Each number is 500 + 25 x the weight over its row's rms, rounded and kept within 0 to 999. Layers, rows and columns count from 0. Numbers have three digits each. The size before them is the row's rms in percent of the matrix's.

# layer 2 MLP up, 1344x512, rms 0.101, rows 1091-1162, columns 64-127
100:471485506467510475479472535505534442512511480494504526437499506505456471534486490486544469484558499489503523501550510483525504473471482456523512522464504474533483495480482506521439529469516517
104:510514483517484487464488476485522506533500533520484463512499533485537466484504487463505529505552484506506500503501506470473439506488516488536501544508478515494492485497542500503486512469497509
118:496499548508517485493501494511504501525498490514485491512501527537484530504519487484511451530501511496486513530507499472466482463502529476541488470514506535494505501485504513484482481513550514
095:481502507490461528520496491512524464525512508493525473480490496515508456477503524449530506517471520527462495536530479424536467509506498503485470506528497549529532478507529492484528483515494466
111:467479469526493445509518516484525505531511526484499512453514517499508538458472515525516493564517491520478508473488512482540529496491485485503528487527489499500528523526506469477518509490490513
097:459516481548526466520463534479477524547511501486512496492502485514466471528456506531492510465500474503489487520478442496543475530500459510534489492567484501510490470482477539432545509537460484
094:550468463512508448510541479489502524510460495511519541459490533549544494489522498538529513529536508502478482520535487501476496519540501455470504509513514451496500473483479510479478492460491496
093:499494495519432495521460511476517478522480505473502436490486469500463495469505496474477429507444518503502461487460507501521477523466504543507510488529484465482488483481527499539521501500479539
097:500494496482502525514512463479488526458497472495500503489529466478500532508548520489504461497474511473536443459520468511510497495499541502478529499503483507490512508522489484519504511490439519
104:551502506482508486507452481465457504464478526505473517515521494506553437435482491520506483539515480515536483518518522500521498508512525522504499481506506460487494482477474500499467503481491491
099:527499506523469552515512461541497506486459493495519536520505512489497472484489510502468498516453482466495547488500502473472473485465499505515503464543518485515514522493490493542513502499526512
102:478494494543505423510527461481500472493519458496483490480500517496510487549438481532536506520485514482501478566500489488470528480548465483515477491487460480525476484533544478479525537525526498
111:455467499498481482565482480471531492473516489481518485482488492544501520503493517493544501530505485499505486526557472508496524505484503537520496522523535500467523511519469461510479519470493491
095:567506487546465490511490514466501466503524490480505485502527478451501507534507443481494523518449511473545450501495480515472488502539547479484503525529485510455505470512518537492518493515479530
107:464536505521465504489538530489534481539490532479530475465489466480524523532521504514503468509490494489480481519506507504505562512458473492508519459457532494493458506537559507487515476510471481
097:488527490525505478448524531505522490498513479514512468478500509525497500508462507496503508477535543563494517527496467496456455515460508507503500538465522520472470471515483468497498517505510514
103:438506511493516532489515509480497475528473493489469485517484520462480499477475505456532538503440516528477526487496513460487485467550470513560550492486470527488530524543448502516492486494525499
096:570441503484476540498488526533537479490467499458486504578454483479497486533510519462526488483458474414527458514489506511518519469503509529487465439495506466491526539506522475549495508460518534
098:509492504545498484509464525492513488505522490466511513508466524518484491540488503458504498506473521493483482506453492519497526505494488537535434526479509504502515460516459507551510491515482504
110:463501511548521537493513504542455450508505507514501508488483519467501512509528431495490570484505507499538502518474523502515554499477505453508542481505510514505523523531474491483502487484561477
099:458532524501489484518458506488493529476515512560478529500533514503484481481522540496517521524533518494505479467501483457442493503510522520508531492517482492540525504520471527523518533500460516
095:505513469532480520515494482499524501458527468504518496532537504486498503497493530442515524470487503473482505493528492508474510474530462547530532546466491514496530495514490505528473576538489499
096:477486479512505490505474472542470521531491500501533458493479497479529544518474531498480487498521504458504502482516512476507514507510515479494522543539520488513513531486498485531473520482502526
104:470476526537494458519507478497471517503482472469527493564449502515479451526498484456509544505501464491487486481518509480472481486502525495485495474553527467550491451492503472496496471523543510
104:523516517506489469516551476497475501484495494501514502492546521466487476481508565486492498533509553535481515465527493498517511493495510546486488502559505484494470485484472501482492518508512487
109:484510465488480489557474509554497482495485486487512533471526537507491522501468544476472474498564513531526529494498533486462487513503523522474463479529481483542468468502513522492548504500501540
106:512462501467458523515552516494483448429501446485478545511525484520468486519527466515441499517508485505560545502500499571476511491506513492458457500483517510476528489550506524493524582520502496
101:477439489521477466528492504478525485489522487503468477493497523497512528497511495496484486470468493537513496515492480490533514497497455517475554492504487475464493501471463498482497502485508532
089:432509465483463498511507546542478469501480509522469488467485462479519482501515474461524492539467518462510533486512492506538522486526522486545502490518528473524480520540498488476566547497465519
095:531441506537492467493519528496497472479543534450446513472479493491472489501531486476514471548525494499515458490522483499464506559536507482533517514454487525483527518524499516472520525501523534
104:508483497502519430471558507511494483493514516478535541487510476505523498509507512588494511497497547494494495476506517473505507471450533539525511510501474500528501491522468523477497555522471453
102:499479472493477506491496524499489485481502472476478545493527503566533525520451525535495523476462505497522463504503507507512515497480527489495472482525498482505474503543582517454507474521542516
082:479511485490472517451483479517474549502491525523490534521484437530478491526474476489505494511556527565503501499487511491508475516477516506511513491499484465460544529484499489492528496533517491
102:513443510500516500433486537491503495555531497501511499485501454503517449467475468454483459503481515489491506460537538491495487492550524537558521478467498488536491509524448480502478501503521535
097:482515537494484501511427502516510484516514529495479519500504507439520490505519531486502535503564507512465536488514527517471551578507480494464542496531530536535515456480514492502487505515493482
103:511500484524506476480516549488515520518486496535551524521475492549481548516489484490459494534493520511507478535504491517491485482486493439512495473457513468471509506501485559512503502497503504
101:493520495532475519504551453500492502434465475489516448487482511458496536509489473468545505468453506479499508476492499512471497557508462475494506540519494504475477506561485511464467480502493524
099:509482457542489511479464493475480506490513524459418494483510535514502467503491482503446561511458481493522532502465497505486539472464485495480500493506544495538496504493515506497512515480516541
100:505502521522509504506529529508474489484501545495472484518507528495464493524515480522542524508443519498483498509495442479489488509472487530469504509507549519537499446550501501534489482507483517
097:523524501500533435525504462484503466516519509485520466443515491503503508507512539485456458524501493516448547511500530525467432495507555502497487517535547454531499502533451540526476497502512481
098:502510480496520507560506463519473509498493475495521497517558489487517535481521509480487490504497486506486522549506466446490514542500524479473486524510504514485493475517491495508480494525509533
100:545505528521535496512479508516505559544504485483524484445511493462501498528518505545490477503496501517540513503492496511519461500449539480501536522504523517481480550479490492508521496520488493
107:475478454474468489486509497548489511534465530509486500520514489525535505521462546530481492489485511542521501484477495525479511512469506506527458532533497466479562482516491518495519510495496513
078:519513505476479460471492483501494515497528543475461549517506504494540527475525498514519493476484509479494500473484456507470463504502482461482494511519507508474504496508483464469450470484499506
111:532479500513518540483487494548458533483493486489524497503542537502486466462475506485502475541501464513488511465465506516512497541482529497535481498525537498548526469509482549509498493510533464
095:541481541529484534525470520506452493455515513499461523475560488504532497500448511499506517508490521508543478528458536485477500514499454499547503520492484499475509517503512482512472486550516532
095:500512438525505514529486540531450544486516530468534482492547521480531537565488490510519536492484502537517526485473485516520531509494524460530471519514478550529488542538489531504510510535515550
099:515510497468493502531523485556445501514488500457554501513501494458497512515497477486499535460516491514523480550502484522482496508519496488534506507493517526458516517497467532490505506491491501
104:547497520483521456491525470535481483500468464448464516498510507500526531480501534522469483544501525495525540507541515457509523476471509472494464475502489474504483521487524532542512509494490524
103:487457520500455543495503487488466521509498523519479470508516505532474510518465477493489506532446506512486483485477498489491508472485502472487515496463489486532507533477496483478477478498545508
113:488472520522552535547481492540517518490462495511524482528493500499515527492523517508486502466512514480498511547495490513492525524514548507494480510501470460520482482489512506449518504461508544
100:517503479573512500515509486488491493440462501492469554463453610534478510514468457492478494532458530486481487504497552490493496486480523482511462453529490543500494527530480464499519502482479473
101:483528524467514481528523486513538480501436485525476495491550524493549496513449530533498499499485500483528531481505481509498558489453508506547474549536467538505534513515501492491488515513558476
098:484522513483513539527492552513490472505481465498480517489519473509501491552532538480470487518524471509508488484484494499518506516554486487469462523464507518508479503495504502534445486518524524
112:496502494450480531483496526537504546469485479481417460492524486482482513476543465495497512501468473515524481515500488527464450491579533518483487550534533470520547512540514517483549479508492478
083:490514526538476477484495552491509558505471521526495529573485460510464505515525506484467533502498502539537522488459491488526501502480499495511462504500488511505484488490497521479512409512510461
095:507506531514500521488499527485503516533513518517513513512473486522513493457498497559497509465519451507507464527503525512540525514537489488529519483501509475511517520513510485503456541527512518
097:451480519527508482526496481473533485484513515515492493466521490532498521520482468512510468475502537507492487494500474511523502498495504453522510498453520533505495547505506487491516503490481469
097:506526553485503509505517456518540511487453505566495471523514529482449518489498495516554500503513487513510580487524508483519514524512496517485443481486500530532510519510524504527537477492461489
104:465560517524533526473474488493506486517503499509511482458492515494466508490475539476527530512521510441494505464506528489475515535501499498505493478491510532498494489492488512529502469496549527
094:530483481501482512497483496515503507534512502469486480472519513492478468481511520515496543518501485516490492500505499508500487512474508522540468463481505500512499500542467577498540563509440464
095:553478517509487469476468497520497509484484530487489536454527518520474472513486471497487559452510513560477509516581491537514504496476544482473537493478512499477486475466532474507522470520504527
100:463505519463496505499484501507477508483463509473525510521553470524526467501512492487513485505482511511463492464484492491542515484479527502539500480481480515518500519496497486475474537495494518
102:466561541517472543509491514521494530500551498510508488493492486523485508524458481541491484475487528494488544494481464500492491442555465503546465513502513478496538493460512539511478495513529506
110:498492525434501508530512529450495512461492509542514483521506458460505504523482538517463487496455469511500484507479529512520513536511478540519518459517500530495537515472522487530474539480437427
111:504491474441488540512472461522519498469532509477492513509479469471511511495461513504463520485522529505468522530512483494515489511468495495513457477492452457479493476482521465494510519492517513
092:493474580530521523517505503496438521479506540507536514484466516493498492491485538482522507512499463469478528468453484525514489480526480485529472521524478472501562479523491501506488491491475485
088:499508514495498458510488462516507517497490481500530496510460484483498549531515545552533487538497522463507468445515502496526526468526498495484482516479521463494536517471477553516488550457479519
093:496453462509468497476483548536496492503533526531526481522523527535520490527497493478512519475475444482509472495469500523476489519515504500493514503476498478522478502495483466541528518497495507
107:521536475501473507519524518550486515450520437502490512459489542510489532519517496507533497519455447474458508483459532499501547488454490530496499512483504482471520420540497492487471474505509531
091:523516491483517489509449516458542467499480475461490483533493505489544527535487507521474501495465531477531467474527455481529482469509493515500491483488458524547523489519524476487487482523538471
103:530520560532454506521486489494494478511478509489489503515479544509491481492492541499528446491495486508473495463502513472511534465473534492471448530485464575480516505486486462506483488487479502
# layer 2 MLP down (transposed), 1344x512, rms 0.0459, rows 1091-1161, columns 64-127
103:495517490509519510451477505530507510492494469497515504479509508482488485594484460508527495471492527478511504516515507458506489469512477496529489502463514489509535447483513525491484515566507523
107:488503481479458486484568529482472476505465486462458491483512510478525472494455448514503534503538477483518514529494490486520484482506505475517507487527461485498515486535486487507530502435470518
112:516534477528491482551499537509498467528486502472497517467517489489481517505517564538491477459524523492504464482505515454522508476469470482477480515494521469516496486535499539519483460482539468
096:476555511486474469541533495517524520493495499487516483499517542520455501466535480499514488523557500471512523470547520472489492521513504503517527488499473478494507472467477470488466497521500476
106:484521556506505455554504499510473515455491483479510520511502532517462483503570509500474474498557507499472523516419523482460511483534462457464516498478495488519507475497516530520470496490468451
102:529488493499523485531498495545485528506483487482480519506499463503510500522483514526501562525506517538507523565514511457543511516480540489537497510525547527542481508487543500477462523507505481
100:506511481494529566502500552511492546495450507514490522437511476464496515526515501502490480510541481494491480468481522479489516474498536494497497472506510425521537485468493505484505500508482481
102:449473531494483524492519481479508489460505473444466455492534507444519457544510470509477472516540488512483521519502478431525478518510466472496497500511453498494503478500542464480526492499500473
101:461470495546550494498473521507491488511499502483506513518522530499504531529481469530477454522536499524509490503478484505541528550510479522473517477519505473452521513486533474524509484518451481
107:478549508511503520510445533488479538489541513521472496501488481503500519506502496551510497507515507528521499492493496529502503451487543442470453498509497497487525543478507509491508475498523507
103:508503523468494498451483514512493450522461493499469524545513536522534475534510545520521525467476481478496519503516482490473458470472513529535463462495483492507503505514455491515460503499553522
096:505409521478464489508511512508507467523510481528501478477485474455486517529502463520479461470477503502439483486527480487496540502472489435486466463527484460500491524470478503498503459529524459
123:518471499493530488537508492499510476461500512474532515560494525507454492512459520535494518479484458503535464518503484523502533505479473501465487528519507490425460532522470502514471522491463478
096:501531465464499513512502454564520512445513514511505513458539507481508511535511440523528517503506544463469491465505519500517512517508520505543516523477473508485486443503481533489526501538502504
102:480487474535505506498520476474510544495504472522522539469484530503465489513527463496489502497498535504503511501453506500521513517563470535469515484512477513488496549523502518535517497488530485
097:482508474532494574450481508505495477508479543533508438483532523511485492514475489489500489491538497492525503472515473499490436503449500446565459491537488493507514511505505510544500492491521512
102:489532553450517471503471520490552490522471490487444529521509495469520484443479525484496482494486512475499512477507516474517478492495491451504551488467509556490533519487464509499491492483511481
095:484561505480496498517456483515482478474523533511498530525526503474507528543490503545482493475498541541494521471490508485482514533513457494497502507457517479519530511513512535486533514483521535
097:523463470509482516456510411524485497520488489501501506480465529470482434478520511495457500519475539523469524491482463498504451501535491512507519510505491549494535508477492498500477489505506532
104:524507491485508501494458515502496464488486509473510514496529525484486482499510484534468483484479517481497483534520479494517475509476481463490471459520506475482456485467531506518459497479510479
097:489524478526525532517496487457482496441495531492490522498496536507516486511505511503488484528528495516497489515482469513482496463513449493501517477541491465535501487516492525480473525548465492
092:486485504513496498494504488510502502468501486537521460469522516483495504515502485524492508483497513482449550504500496527504484580499489491484484520517482498538529453488521516508510492504483514
098:493494502494504463499493490526468533495471486516507539504496555530482486480503504511509495464537453508505508525523487511530518489518492477491546480517487504457502500507495506492534502495489481
101:493515465523478494482510455472471513473479495518524523539516489500518500514499525475486495481449486487507549529537506467498486506523500518496439497495500526522508519517475496518498518529511506
104:486451519498500477487511487508502478492502531512512493471506506491523509534539559509479500471487547487495510483488479514482492482523490503530507513511513476527531465487489486475484479532469546
099:525491479490531516510528535521459527482490517446480480542499493520532520512494482529463491536511491496497502523505496506517498480522516532485534503499502471530447450574464500500530480452523524
102:523444492495543530481455517539466522495478511485443502543560508552500500498473499526499538485512521451488538484471501529512506525502494499517513504513514529466522516480498513505495488510553506
097:508495512496465502510480487458535513518499517519481504500600495569530511533533535489471506508508506495516468475531499506492495520534488495507439463498520526547513506484505473470468520520520520
089:524488480544547496544521546495497509500492517488494513530467507495483496526480491505509523520509468522523525511503451490529474502522549540532499529523492502507511518499562472516458511486514459
091:511467487493545449464501442514530455467496540503537486504477462469491488507472491505494501517495501512481472509471506579483472483546508509505487534494524520504512486533509541483522475515491497
106:500514510489473491500522463513534476512497508483538487483507478517487521476515466551470506501497480516495500516467511493510519488510507487486520514489498476512546464504484522469509486519468470
102:506472481520503500499523519501514503471510485485507460490481484514501497509490495539497508513476492531529507475471511499459526546498487494473495510507475433487502519492504522514501496497488452
086:502513514553442477485503501541493487484497520487474480477538485472491463499541469481521490473540526546501503508436466462469527490526489473536482565511518508467541525484526488493490477547489516
097:476554498503499492465480504513547516502489522503466469505497490520538509518504498493509497486518507492519494548526471450474527480542475549564467515499516538526521512516491475510453512506491521
094:447488494522495446527493526515494491499511483480491518489532508481476457482497514502535533496545487463522482478499491492490533483510483500460542478480486502502491436499511555516489485503456517
101:516510520516489478486546514478544510527489487496484503485491469483548514509473474485468503493482516515491493476503473510513477429471485478521511509497552490497500468465487493488461512500510466
102:492526553533510506478505508467471516445531495489480529551541492449494534525521485514516512442501471553476488540526465511525526464513508525493484521511486464507529473468495527511455484484464484
100:465458514493495484469485507499517523502512473513509482508488483485495473482523455494468498510543515489516472491526472459487461497456504527514507498455497492488494529496489492507453479470510516
104:521473507488500461459539488457504491483505542523470454524502469522490488557487500479475545511535493475498522474532503527533519470505524485447503481459521523483501538517541494524476496512469534
094:505487513528506448500572513500501462495485499470491467483496511483498464521511486497494485502510482501478542507481477523516455478494523489481488499469551488477513503501488531505480534485497528
101:460538528454496507538491494494481509507516458515464490553529495511513504469492526463508497499470491533489497525483489498454489497534504509521506473490489524540501487512473487507510490490492480
098:493513452471533504520513486484501498492489467492523508545423494480494494532514537500510543475495474462517500518459520506510469495495469512488537459505491480457500490493526534471497483506494474
104:485540529516479523488510501537486524482544534543493482481501520515498510475520560494565525491488495469516468493496455517514490480487525491515541461488513515558513481489487508500488534483483484
075:482501477530511518491501545503503508519519458519519528476478496518515494514508507495492521479513496568477543454515507494483483519510490518545492520536461516523532513502503549506443483480470513
111:510521458483527483481469436510475546522501506492522546471460475535492500490463503473492445474570497533508506501458494504523481541517521535514514503512503501519470484501516497514486506515497498
092:497539468488483489516517493503524549492498479482520479519493498465484489495476496496487504540486499489472547491532503496478498500553543525492497539535465465485490510464466565522485520476489536
099:473533482481509524505499514427514450484485462551554525475488472548480473507497515477514477506482453516494443507517550489440498517440469466506523485516500551478507456493518503513479453511526451
101:511486524543512534512526508515527518552515498495520434453527508503509481519531490542523519486532515477455509499533475499486489500512476519498505514473511471476502478537516509451572492497493534
099:552481519507481490463546472512518550473519516501491501490521502469516455509542466513513519556526496499500500519480507498477517477477521450465491514451492478464501530468533506519470505491526535
103:494478517521504521514497488487492486537512519494468482496501488507507466516485477474456531477504523499505524475492470498528485456499524511498498506497493506493435534476486479486499463510541510
104:525546496472471490479475518481449494535565511465437536512497494493494496490490508497507512506545492515519458501538517484487522508543542513503510478506499482481539486534547540533486502504483476
101:501437476536494475471498505456518493487493482476501507459476460493536476498482501463453498519482458532483483496520491501479524490474501505471504525509475529440504477532546508463550474522532493
099:492514537511525476471528504525547572469447467528473469506504513487484524471460507483493504535493466505511500486492488432487504500493506525519524504501546531491493495490522491475520496511496537
096:495480495508503525540482576465528501496509498483515502505497484459476515466511508500500480476516514490475501566515463540502481549556476454503469502472519483491474495528479501493490479520543524
106:460491509476504499586491514512471496528501491496511518553509507544473495503492487463499530474513491501466514465524520508471501465522464460485491505492498507561513505496486529508474490440530494
082:528469481510525512522481504513502475504572512451504499532487493449504530498485552513487441535463538502493476507512528503467466529494529498445535487537475479511526504560505500494538498475504510
094:484513511486430538468477477495523539454451524490480555478450458535486504471508491431548491495527507476510503509485496521471525507531540486510469504473473497474515500518483521501498517533483484
096:508496472551520516494512509495516504505508488491480516513508530506500509538482485493484546531475522512510462498510489500488491466491523482519483498481543484459536460473481495498526460454556491
101:465494502487522506527478529524542493501490539472476503486521485537486542479493494518491493507529520495500517521537495490478486502569471509496498537488503551532474494511510475465493495501498453
101:495458507487489516458470572502505461500507486498529503454515566538504503480496521503556525468512508504504519442532482491513481510491489496487517525473500504473492559519506504497472455518483499
094:527497475508478498548527467444541485512509495498466506497498522497463469484550516510516505511508482510500532459499516493470492492524539518500479504505475480442480509471490491511514535518475497
097:505464495502498498497477534505494490499520525479508495481552544512494532467454532506481510466507504465458516464508514522476483562518457490481481483545489475519483501517483478547498478491475462
102:493480489515507469544520510508523495496477512467503513541466467473508518480422573491494490483474487490527463529471485463513497487482515454486522508493460491485502477513507557483528545506489535
097:472519529477490502505479512500487463486499509490575482515471446483488480487495466511519470497545495538503497506488490451474455505540504503540495546518516487487519483498503505502529540498522526
111:480499537479482535501469540466556481462506468537491491545453502492496488517513462518478458489497478481439520531459515541481516511510495485471497450489507531497522559479489488443515512474501478
109:515481460492521485506480522525464477513517454496473518549488504500492500490514443552505499506493483503520476531499519528519526509522483516499504497524500493539484493492510505519500471473487507
090:480538512482499488481437506479514477458473506488513470519489513420559475561521462514519531540525469496495504508520485463463463539485508512470510489522514506570491468526470509496506512486497515
092:502485520475466493462481530510474514494520492507525486477480460493477509530526513502546505468479537502495504457523512468516525494506511503468483471490517477500491501467477507509496479476476520
087:544459438485501536531515525506518527507505536483521559546522495491527523517471473473476537537538494507451462481459512489484525442511498461501477488474528497493500509503500496510523507525534506
108:503521488471473496445492515525503502498508482517498510534466510509487527516492516548508496501520476493494490511485493385492509523502506516472448510463491449517481490460523517517493540505512491
087:513508474509525486537496511518493498516493478545510521481441486512526464481474500494464466473457453524514525504472486486526502527546494497489547497461500502496523456476475476529496488534509478
# layer 2 MLP gate, 1344x512, rms 0.0995, rows 1092-1162, columns 64-127
102:493515491522527448471498548491505498475564468472452557459496504498542496463463521457543486505453455516489503533463451564486497510532512471501494479518467501503522494469480509486478481504502515
111:486451528476507514474464489524505540534490519499510540497480522502498498487480475522528524518504508461434505490493505554471459475516531513513520524520507527555510517496501480473552496544489507
100:501537514508513496442444491502484544450527507489554543504469514476495462487510501530511507465509482501468568537473516511529472531532530443527517528540499509527492491487463511495465466491487488
110:478548481507500557445530549500510482500502509495512515499515487504450506494457473491505508503521468553501542476525483522474491525478489528509502451512509533501510479508473498488488481469498470
103:515493473474544470489491535496501536525494505505476528499473471507507515472478556517479521463536497542522542501532500470495472510496520479512530464529486504485512494523501503500505547498523502
097:498484521488523515478501520515498520518525545468497485532484459510512519536460533497508507467485515516522467498470484526495472458452507559488507482540469504564520518499500498473521465501517511
096:510541477466489513497523464508497481511551463494538529497524513531507475510529513525521523446505505529488511458516518488529502490485520495488527566498508487527492499485526536443437480496469486
098:504496517503518475529529488498517489506510472510469524480477520522496484479474493485510520530473494483458499532528501491434513511500478494506497522540528489512516511518499516490514514499551474
106:516520495508555529488514507543518518520521527455487531511460521482482536553475496488477529480514536491492501505468500528494477504480510492490498495504501559491536484502519507494510495520445499
100:509542492511501503525432495455494484532510535492489465488518531467486463486468494499509544492514570477451523489469509499504503500484492499529487484464514489522506508555525514468508475513519532
101:454517538545473531532517514455483497496481536521485516520467520540523468459511498511542488511487513489476468536518482472471485476506514463513474480510501478483459468485510508499501476532512480
122:499469501465540479524528509481485482531560481473493511473506488541499474478501496541515463502567479508540471508508519471493497513512473516545461530465524487483509503487512451490519525478523462
096:522447478512520515493500494535516461534547444521474502506485496482503490485485509528516456448500481476509495525498476532519501518544491489506520494502460497463533498494495479501541518519497503
105:483482503477532539480484497526478518542499517502498501507481496545506531436460510517509506490496487506498527510522476484469509535526510484531452530512508533494523533494489489507506508467490454
097:512467471533500508469507484468484493489499500479513518481476514535502495482506524505469493494500523516505503522504497538475478492466523480541524459460524490524522514476502528536502507484509466
106:478479492515514525483492497532543498527460497480504501489534514486491490499493485480521518506482483511543514496522511483494537489528514507541514477517497497537521528517525511544466489471497537
095:449515478464535525536509413522517467485497512499508526537506519501540486484513526482515495503514489576510526456532517498465503498482493494464540507470503513478509504516472578505487517483516527
100:437511435514505472459468563509534493525519489474444502529517486552484516516491524503506471521469526494522509504527512512473524478527535516523462532527535513525490472511515498508516476525534493
101:478495558530499475490438506496503497492487510522486496490536522503509497471535509509487502507483520484521468580530573549507479523470471503466529486515497473493508465469459504484494519542538541
102:505466486477528507495479522458478509499537499515507491516489509486506497484506500506461514550507477527470532525485496542500500519461531495493516459513558475438510508515483488488468505468518518
094:456532524478479506514502530473502506493554454539482479481508539535494499499441468510496489520530511486475501529532464531493476513473515488536486526496483506509500443504542492462550569472442463
103:528488485506508524517494495479510491490518541506524531510548479489536509491522466526521475512497497485464488532521498514522510496490470487519491498511527500490446498507504498495486464482519483
099:519488488498531461529483483517509513502481496523511483478488466512470549482452519515529524482465474532469466493564512521518449493499461508529478500516502492443513474513570501463484475498515519
108:463510497477484523536523489499515517548494539512477504485487520488517477464483490511478510478476510496478531504530486464504453427491516506519524493497501522513434529530483479462505544542469474
104:469541532541554475539529535542460491521481532516550501492494529476507513470507538522473468489484514506502531490510513480491510482503510514522488510534484532511492476513496441477468500517471484
108:484524532504505488505485539487510496533533464491494535469493497480480494465518485480458525452498501529500511541508542503490515507474485485489544472481538459506504528514489515446493487498482480
094:589453488479509529476524502529516530521535529468512500518525478491461484509533531494488488507488533486485507521460511487434462520490507461484467545504478506496488508512505503473478539513496445
087:491521491509518532485492500446517472525513510510513449477509474466572514488533534486506515497491552477482496495465497524502510485479483501485507533457524531527495504488557503494510505548477538
090:506515507479511484484505482484539494559454514533481466514485498546458474546482503549491486481513509452550512477486520488542523472492530484529509502485549471494487536477475539497501471495467502
103:480477497453471531485474518485476485487483483488495491512487504507504517463507502525549516480519474448511482497521552519487538470484496516471513495477529482450530514479501532526526477455526498
102:529504460506476496514509522493504522537474512487476498528529496485527485493495494523503522503513485476515504482486497465446489448515479542538441502475486509526472537526506517482507477544478559
086:523485489566526502498557489499506486528498471475526510506480458432495484542523488464529533511500536487542527497484475494476508502520501505488517536526539476528537486511480523533471486524480489
092:522553512484505508471506507566550467493507493483490510513495515477498516515517557504552501514514489546537474487489529513502538480490518521542477569479484532502471490507547480537507504508483515
097:506531510502491482507531536511500507512501419489502483504519494556501494512539501492457501519566486557495494480457539478498435479517523517517506515496493488461518527475525504509539504476517516
099:499502488499490486451546517460500490478461490514455497493495468489528520490523508538545485524488471479496526517466532496474521490477503479478498511502527467482511471506480529465502470469527491
107:532475527511463508487455496477504530500500526468519532502502508524482459492502540467489499504538509524504497486478506500518484465483538483508485495450472486516539443517472485547509522524531532
097:491525530541527546476464514492506462469491522499500541520522520529483479509453503472499522490547501542499497518500528529535499482507515434516445503498485526492514506478482479498475461532494500
103:549458594496494508483491477506445472460500501523482496527488489507538493536495501511545498519471494499523543498480503467503482519509485503479502489491533497536533495538497518543496483478461529
092:531497504490540463507477490482464478479534551503483535473494495519532527499505505465502530458516515455493518498482487484452501495521479540478536533505506482513518505451478507515475479456483485
100:547491438511467471469444478530527516575523489490517468520500471505503462523520490516496447434491517537466545492455508509540532488529516506527469512463501487528475531492486497498486475501467532
100:475516505512499521505520518469487483532496536534487538538489489466520463468490478478504499465486474476467513505516509511478526521505494481481509466502535502504444490506542478444504509485480490
107:470501508497470508478484513514463528495497463484512506495550512537508505478513484514528498486523493490474507489509486460480489507499481515514446505530488472519541521495508486499495490507538481
075:542510475568506546489445551542499522456481527488484522520481498468503534505527553478564530519512528495527532472493491493530464521472468500523539487564477494512547507502480485514469443502514553
105:533503525485489470516501501491496457518504458518492515511506518469506537509464452483540473511473481463515509528522534447426482487501541450480499464550475503450511490504481519501526474517511519
095:502523526459519521481495483473492480492500497497519468476515527505485504520472494508461497490477486520540519557477523506494486520476491508501510529500499495522474572456537474518524515518506526
095:461521503526497501491508488466506532474545491483450475489494542520487501458532493471490482483471506509525512518491506546470448529497536491461502488476465502481491512490484526488497484491522487
099:457428461503519495505487506452515520503503457517467515515541491515480521512499523500514496502470542456500495517517497506475579484458531527528480467517493491486516494477475527536515482474531488
097:512491499517493498497517517498483523495486508491493471500518466536512510505509524521468513536485527496483547504504500472473476487486486509513471482455484510539517529503506555481502465479491552
104:511527525516474481497490490483470480491514449516464515468511545541505464435493527501456534520530464484478439509484532508514540512449467510503524524479518437534488507484502507496497521482506508
111:482485472529529507528515496479458476491457510517515452504500453511458505480442514541540458481533499476496540491525478494465524520470514489489518484556474503527482546504446507490498490518499496
097:512548513554473484525502480549472494543538476494492520525489563518492521528515488463472490514512546498480554534513545473513505470454514512478466485475526543531472524461483486515492483493476515
097:527542587472458506507519482558532499492465497531502464521512525470518468480438477476535502486489478501509524542515534447499535472509473498527525543479516488510481520485539510523500516500488482
100:552521521543524491485536500561540493494459482509510496535519464505518497543509463499495500505484483498523494474504498523452463502525484528514525527507503514471550533452473486468505504482492491
111:497483511514470532535525493461519528462517471523555467488509470528508504549482472481465485524518520573510527488525472516492457531527510448486485537481505496509560466520523519472512497497506493
079:468530490513487478460513503469497488494467510531495507489499532564487515497496467455520534487520520486501525498475503458521570464531543487507496515513520535537489481490497443511500525490500512
090:497473512495498524504481523525455475519499513528514458552511517534531497507510471473487519461499473497470414465455509493509464526506499540507588484541468499507535481519470496539516508535517500
100:546498493514499520469493517480538528509466490511491534481505459513461541468468549519494501523501456548473496526499469528476514506470513523543427525535519539507519503516505485471483496480489478
103:508467533554499518507523517519515506502517516489511527521519448463522506487493501473522493469478502531475502543506524526480519487537503521459449516558501476494496505505482494485478442529491464
108:503488479523470467502524509493496508497523478458508516537470480535466478497473484547518499469472505524471481517511475503464483484508516533495467498479502501484506467455487533493497485484549460
098:514536524514501477448471469528467512454520493504494457481499487517466516483513497511462531491506522493484471530482502488523497480468443504454557479480519495462501492516484569431483515547533502
102:548495519446514504510460540480474505489472555505527494477496501500513464510485508527466518436556463491491506540546477517510527510473510514464501512483530494456456478481503457512536497504510500
104:559518502512504484503492485520476469474490486501533457477535529482523489505511524477515527489529538519501521470519495455508512470499505494501456540518505492559453457484497559525511560531508509
098:531521533520475513501520496539527496503480535507468497489490480503511505494483576544497535514498513501494472460540497485502531499517503553511466562509488504520461508503557488466496571473441508
116:500485470520483458493524493517505515521506462474465473457496500513529489503512489513480504494527512500512543480495489516505477482532491516481477467486497501521497526529474519487480498478525484
108:496482480436472486488452482499493506528498485521541494526513492519478508481513493524527507540472496509521500513480499525470472489520505514497531533505474427518524526495478501537516470486513535
089:511530507453498540502527518544476491538474520543477503523485481506515532550463495513486514473515501475507483506529492483503452516528489519485518478512476483453484486515514511502542478508466507
088:507491484496533505490517520467477516474553542484504484502517504540520442504486538515469484504482465510491523549510503504490539482502551487554451489500500518472474452484494509483471483494527473
088:517490503480504502523476561514516480522481480522542548477458526519502525503504469481509527512469442474508461509495492521493480502538487461453498500472508541534517507513512505476549523520466467
111:473518487514458442504454517556491497488496489524466514474508508503463476510513490513489473521517459490483487515479483467515466501538511517526488476516483484508479477468484511479500518456536477
084:493515514489502495554512446488484512493509495496476521488486496514505473461474525564486494546509523484510518469499478488538507508514512554497505553489528463488499486462471533539454511513531497
101:508525447514547506502508445509476527520558519469550508502510517471549484514474505489469527485530469473564487484483476525499509519507453483515496493511540443478478480501499553515530541516495528